Part of a small language model's weights.
Architecture: RMSNorm before each block, rotary positions, no biases in attention or MLP, tied embeddings, normalized queries and keys.
Training: a variant of Muon for these matrices, 256M tokens, 3901 steps.
Each number is 500 + 40 x the weight over its row's rms, rounded and kept within 0 to 999. Layers, rows and columns count from 0. Numbers have three digits each. The size before them is the row's rms in percent of the matrix's.

# layer 8 attention query, 192x192, rms 0.09, rows 34-101, columns 0-95
092:466475536479491569488536494539492501464454520536528519525499514546505509520520465469514609468546599565420455490586482492425527587582534506536468452524398478535468540475464548495437411564530502485463420565506529454491471467503467494478554540505487465522457479492545450454524430508473537527
096:448495503467532582500421491580572541440551539497449517474475493383471562456511523552493572507486508447432525546504513511447434536491519466502520506512515550538524557433401482508529491478432478551446558541493538525551515505497427497484511453522507476502557519500484528459511447424466504498
100:467504555452465468458579452446497502559500535513496526544473457506509505478478553513582434539504463546476495499546513523583507464436510422462455499496510533457552507506562458504500430499505536481544431507511491497490491509543508513496461493494502591476511471492564554584500552560438522503
113:551473530517529510487564512618480444553522515514473500522561544552539521494503470497533444491456522525592540506466472552502474570408430528604484460556474476468527413550471450574537532485518515592397519570523476494469467500556522518542484492496552465473522528536527510473489518522529471533
084:486539541475580420568524530519526509475557451529501506440604517558531552452552513504557482521449479508526509445458518510470587481469502505512517503483441483481510504570529573526469477508414499516450524493552450457462570510571504466512524494537512449426524505496522510479525502469519480440
098:525527523457556491440488469514449410462425441474523484529472529528452512515532451523461546432521517557515471509484514511548532527494439486501459516469474488520518495434523521518597470472583551451487502539516480404503520491490439490525530506510457501481506442419428496531529461551449477436
085:513497426483459480471419517531550529569521465538479509549462501540525433483503487516447466466521538481526517506454453410490529425540474463468585478475488559507424513543567519440467426535471478481529498484511572535508539485520532482502511524535428509516506530492522486507467527537502519436
086:486512495462528471454536431438482468462483541493481497504548464429539486521513484497451500504472474520500540540526504515509515536510452463477474521495532494508513554446482514459499421411493536501378528510472426476510495491435435505415455449559551546478542502458529537492458471528458483546
107:489475452493509476486514521490497500453507491550517415476527474418479537505475447556489509522499532513494492515487489444439539508444466410466561522524454477593500567471458492454434487505460499469537568481549503522565527474462439531491548536550468556510542515501577551433564439505469544446
107:393556498530510500487478515464494500524489515534420480475530570495422472519516532470460560469502528457472483520421507521518444551496527476517446494471577549501474533500435551468443522552476426469597554459499531556466550456517479526479530473442510498509551492567494491478473538466480487485
108:564535438576526451488475537606499552551491476520540509447486460526546463399553487579431448509489426470469496511493506506592491462473535484521474501435457521474494429501470489486543454520427481470537495492466488467503533573504495419462615524532461502501503505491470466472546435482484525537
093:492497523434517453482544502595542533475458554527468522480481464446525451523470452485500520478424479487509544506494431532542472464470518517408509509531455517530536516485446545562537460466491443468514443510525539560538519452532504524452542529550578484502471508490478505446511527437554511405
088:485525506438484482511513465520452521520559512474540523460448455498532561448463504591488479487560534486516481489443499429602475480515459493466536526513488469509519479513454503516514519413463492441432548559493464425584480416492519454481553548501495531549416536459553505435528528437586492534
095:467503460538520490487519463543474459458523455554542513535469434426489475491499546548423489528551504475485484484515453524552602540464423473509490469492388495469540479457492507455519498534550546467426469526475557435494442550452537464448441529540474461490525505476511505536544537462506499494
089:501543547458536539461513508527506481452476520515516453484489493531479498584602512520387498594515499541517501474501445415427413557478453546459489566543426430511519490538520491552512474489440525456518533566450513548517477497533479496558483484472487456444468554604489480525445443464521525519
100:539526552449435495447441495480505526536493485515410480488520503412433491443511538466439542472473460500431486506431472467429443463496535494435510501496489508455439502492510539512479506520450478504469573512597566513486573451444560481512552473506518497506497556482499492525506465442538506480
088:533546478541514588507499447489399515514598462411514493538586473473509499467460542514467542542590535462477499477571535497520495553495512530539551520517506519464466511505488515446468506494499503441446428432511512423526444473520461536462497465496527472496541424529513467534613488537435484503
107:406471451529480413531531485513496474517465469508518517537510515507432426487514482553499497522531521516498518451463517554527511534425460482493462552463582489467471489500516500613603537515549429506474489543507467508493552497492553567473485466504540484482473460503420505516497564558490514501
100:437469517471483529483497493545516518466480560527485463542519540460414479495532505486519497526449518498478550521483532547455531433482509548467502511483491503489408500459431539534478533547458471479518500563468428470480449501460553531497398499452554523561486499566595483515479474504573468526
110:534523480468510495554570487540410446488524507440526488496514526477516493512527522525462463531491493479565529533474465561496460549438487523502525541508502481518499556543497497544557447427590509531416446551467481491469452478569547507510518480484509460467462536461505626549474514460544486484
095:460494574446434449547598503451489440537498487537452514485451485537515508590482516477485488506450462576547436472531499552546511552495507529467442473526516484519555543497522501513452441507570469524509465535489458565440494482449520489545495547545460562498452520460586463560482531512536537463
102:589520422513506523597524491499371427479442492483553551480483463558531447501519540497524482547486492439507586441495509540545505508466517527483480505488564498449488570419533550550540492431500511533511481578516428477543442518574448512552493466540491506497484550460450492495506558480467490494
098:445547423496535502534480504483495450486508503501550509504491458481449454516480513560526470496509498535464517404487404540513504495523430491479539610512487500505502488535493475485490557546525581501468498522478574498520544458459506555459465543521472428551500467518416546503422450444517420483
115:457498464495507473536559466442528466489508535478551511484533517545537483445501481485510527456464371516534537489535478572554489526480582531578493471501484431497486507555547466532449451482512485495471472551492448537497509554522522476483474428530528495463542513432476519517481562567546517459
127:512461553477469479523533506521497539528473486445567515514497503542497476525532465454429483556448446522574470506552448551490509551461441534491448522558566487500521520519541437518508451432478557581430468530529477520496471501533534545528457484509505494486456487513498441485469493529491508476
086:448496473421520520503515494495576485457522498503510486470583459466484479498526515491440537478477446477619449542551472489488453506517502505507515514476441450555550536481475509562491410595450410539589449480430434498497525473501521527544457496511505480478516529549500457513535500544437488504
126:413608437544493514441463518486544491513543514526484480473510532450443507494517529529505480551542476462394501435507412536498547480519485464547571478508540548488490474533370561541515492557493493371565517469438530496487505515502558462469559492473444436563475487566431484453565462473500524510
093:541601524509494486544543382444515493535570490538503495405503476520454506478459501589513472515396556440480452435442563500494564450424531522490507457493464495440454457507488438517482475473520486460445552414510473501528598521544564482529501451463499504445479492451487495507486475395498523503
099:424533533535555518501416549482480577494470544486521519520454410415490476479426578513443504516568457459429481461398509508518562492509511559515556533438514562478502538506444473364459526532472502485543535532444578527520514494474519442513546539487469522504521520478504502438492507463496512527
087:577493499477429440543495478524488582502488429508509551515523490489510402529537514485551534508523454527477509500553506477441463533494582574469514559483560544485501468485467459541538428524432456531554487582526502557484493497478505506505489469455503505512469520501486538489466572443516505414
068:452500539452483412466479431469443495475503535464413463528540544480459523502434506531526535477582580513491522522510532439512420467551498501532441500518456544510517524474489530439501484495552464504487508526499576441495511505462534538540482521562505499520493534498505553471567439544457526468
084:478527495502478525542563556603502571427487488516502547545550511434523507499493510526522473457538480472490491527537482508501482482482507469557413581549465543468447456476405456502551517502482499532535500552547521491542507514409500549509515477447545483548493538467498416502564469476490481530
076:475596504453560481466440502553511458486505480468487417465505503501482549470446446497526557457606521518521484491467521503465551475565560499549504522554520548462431495482500463509505534522483466495427471547502581528554533533504559478429503436464483498478516446487442456510500537409499477454
066:532550484480492602521497509509524508560521483514487534563484430553501459518540530564571436478469489540492410480440515564551527527510559509469513469481497568535522454492442521543460476508441480474464501473462417495515492548534518503542460498443524486487511548567483495459419415503515477512
076:540478461515498499566532564518508475448449485449479555536440495516516501538512471422540444515414489541536537468512497457500439477437437479467520508459456537441485447586535482570487497485482522544512535490508456484506515473482452519539495458476535459436481589465518479527525466451487524493
071:487437487563439522530515444464428471385478507507523523456557486464433515474493546482515539526541511484483562457483450506515432462471519486482477489483487445517487458468513514476543483556485512460570510535460546473506526492536535496430519524548529535535482522502454554504554504506538520495
069:536508421453517470521524580550498474604488521528490519507474472556547471538545483491498497468431491436599423512488509488517528473522549531524499464533583525500492552556501475563510519457516461554421463489526460519512529491525513515517454399504461463404549478557484439533459483470463524504
074:573453477570422510540491556526449526478479435485458483499510483481537481524553524461548472512527480537519539520544499494494536493461434458568432504539351523448528418525564468565500535493444518528513495507512486486479474449473529504541503469510515472532462536503525501501502490513500531527
067:436528507450452495543425490427507506601528452500533454482535524476484570461468559550508538508484497466509475484493459519491510485561587535425450540447514507516426524514524445426423483539554477482460476470511591537526495494504538498460474533486464508462551439525496503560420476480517572489
066:459563401509503511497500580602485498478517388564477488450532512510572523531528539621503463450546489461473448549441529486562563485517508501565467551547430539448482464478528486518459488448469433473432496453546503492535527487568513526465486502541445480486516524529498439519460478513453530512
097:474534489591524546513453455500497539433549520534534548425531505466475518524492515556500542515561512454477554489413540464505477475523534517512482464509476566404474475502502449481554551479510467475480473524489539451552493470454506527480536462465471547499516529478494388543516509451501454517
074:528501536427515502432438458530489495493488484526529468557459514483507538535519421471513552503497519553478463520517558526439526542505520474477495501541503545544442486461492493453469489477533515509534556493454543592455570418411532452505531481535524554524424473537514496448546520557444532474
072:490519491477565485496599547517527488532434478481493526561540524488537505470493502545527592465501503480549422512483486560444516511502484539496542470505497419574438560520472538494484465543570492510454520354501564513473563498516497441495500441500489477511472481554452515479460483523456512478
083:600521396537593500516572525489464469484509460462427552481460438571463467550538494524441474444465486472617497493508473480550458477416471494525529433514504461527513563534561525554608518460502551498456505537546491469519452548550506494551483442519457446471503562514491539462472516489480455520
095:531514452428523487451465468519476475447466454443494535501480427507484525457526546493476448546485516460503500449466421489503493503484524500433488432494619438510547539448475555540570489500557557494537412459441509497460491466576511473420461535529488446527500541483425506563477579499506530434
100:485481583486481518475533535564557502527533533515456453545550460590490517516539513443495540480464531412521478530522562450420515562439498488556493519488560556485564510452457532514473452475528522529454520525541529543477568447513467495482487522525539442446532460469507438566570482433460537482
101:559530513539544560504553553519502440494470502558425509449501500480499534519556493458516450513415461495570522492498522469503491464515545480550513484556502534438502486485571491568590547456503474577436496550579519541496585532534530541514525479512452564462523592482505460446528513463542481538
092:484478561425436523497461484482474518404452554476532470429463447474555546438492541513431475557543514538407512441520514518419530452544572492522489494531483509461518490488472515488456513415485527509561452569498439492509467514452494508462540533590518501497431522470481466470505529468591457489
092:459472483439584540542534520490483466483496496506492517436560498511493527491488534590442492508471520535479500570457503460547564436443532498573441506534473541426570475494475488529602543487537461539451450544580565470469483553451487462445537476475473533533481515449464486532516505519538524466
112:467449515455436474560476466448520505501501473508538509412516498513536493444439467432446520444536538453405526525505520436435493529508498518490440507457448496455460504459488489428480544489473471478522516533463519476559516511479469494524568520507480487462520470474482429455514521431439523497
104:510440510446503534519567538543443471411507518555488561485455463561489509546524535471497476484423460487525497573549538525529486479459487487510443464613486480524518428560549513582549526399462533537505401516553473506512478529507525525535486493518517575479462534523473467443527524519545523472
099:510443551413474501498481500485559480453430493496504530461497476523513521524513521396491479548457466580497517510540512465496512476566501476460525414506477428540495507525462537534486482530419496541546468488454438550501427461519479444501472518559500460525496514493479482490549524554540465406
116:443530493507423476454471443497455536481538555425474518556504507498482497428502523583486490561598527525410546490490532478495457499502490550581524533472538610543485486464433475454452512475481522438583520495454496467510487540491491549435507500469519521569544476514477510513515480454453480570
111:520478497435520467505535525499472507518501560559458520617487521492500478530523489489544579502417489577544448534571533521505553493414466556537493519586434490558497449565510474614494476583538477529469441463483559552439545477511486499571490483464578594482497504505492529506521441556478548507
104:452455498512449446484428511480568484508529538433479516485512553515520481425517441530468509489553536491484574491533466512454537529501548538502550503501479585506437506475501498510418519557386530505495522582457465553501473507468458472489462516500505414468462463521518531461489562489516435556
107:473503488469480475435438469504522549512501533501496519532560450443525471462447504483534545513583490540423511515489584538510450520524476579569493537487488606529527418533490411450501507555528475420505519488465484447470597474487504519528509511540462475457517495515460442544570484502430492563
122:532488547486484418552558503521471463535497553518495484518477501523533484501531456508577433445466466543562533512542455513507496534443460545477479544520460468463501459571615482589546446430483518562398421499548528466512459517474542525549493495497561524480471447450555530520505480541506495496
111:447476517507486485595484549464483451489526525451478502425447474491488499534512476462548502493459547450553516568543505504388534530537537476492508446460511494471472497406509539484437508518467533529517490466546526479425568527489487440496498444554475501505472548577475522457559547541498560528
100:456531492530439445508423488449535500582558574495429493509444446487506458427477534469441463527556460492420474382478519510450465489551555554484532462476556560446505438537527499435464473533465483496554536538473502533511486477472491466490472571523515500482488517514480562447516531499500460551
123:463520457506523557499495522540491530541542508547444477530526547525423442554527530552520554539473518563558484556503531503412510494476495546478564564520495441530452516504490473530474489524489411462496479487486558536502494550500520551520477476412517570508550530578567523554502458533447533530
098:523494555490553466548493523498557521533446537410497530420540529507503525490480483441451540446499502386520484503526471519502449452500520469522581519523487553587529501498442488527508547478415476516531538495561537418561519494499449532533472459533432412496544454505555448443460464431501476579
137:549520502516565485540511554538485482510533496517496472501512501530537542525516517516560463478485523532616547480510492542579479489464460509470494509504445425543566488547542527578444429503481611607427442458508536548541450512519489518503437449498557441509529521498579597526463513482531488445
123:478478526433472435486527572498545558574532530539478500472546493476502488487460534455434524471475453487469422505550481425490521494509495528460553459491463579554506420565515511527431446564450472481493542449522514587461546476405499455551485469499539478452492480537527485493531461530493533534
100:488492561497533534498515504466544569464542510523516530388575559454502478513509535479456535560575467506449500502534480419465508479512512552429525423525458515520503554532486524501489561512417426514515487552502570513502502537460487471440440507494472496550545480511551463476491504462465586592
100:548519498496500469483486544564519527555536504510472422468553423527564485467489523488491516468485473498474489489520518528434470556540603482553480516511536488495426515425515514470472457516481490495488488479467585437506506467493472481445582453505505557488503495559490434465550511546591517483
100:494574551511472548480526471521539524477475532477451491477545474509523526463468561566515519555447518477474456467430560549504468459545516497468468530536492502386440469491432523477490462501548483464527474493500569568571536535494470527469493547442519496499479516463459493522519462477505515495
098:580491465430476474472532519451498489516458497464544600501540500455504550540474545543479455545411501460540495505475477539471526506512497423385536458522519486530479554484413609521514419499469471497502504517468430518524479507528541505432484504486499469527505493484558548492517507498561433478
110:508470506524573454541538520502516457543420489549523546432537481471540466451506446435488478457412419559571483530543502516481483500525568511525467537503508497497516524520501474570517505504491482540417495487523496489494527476444411474533488449522498465531578514517551538468564495511504412510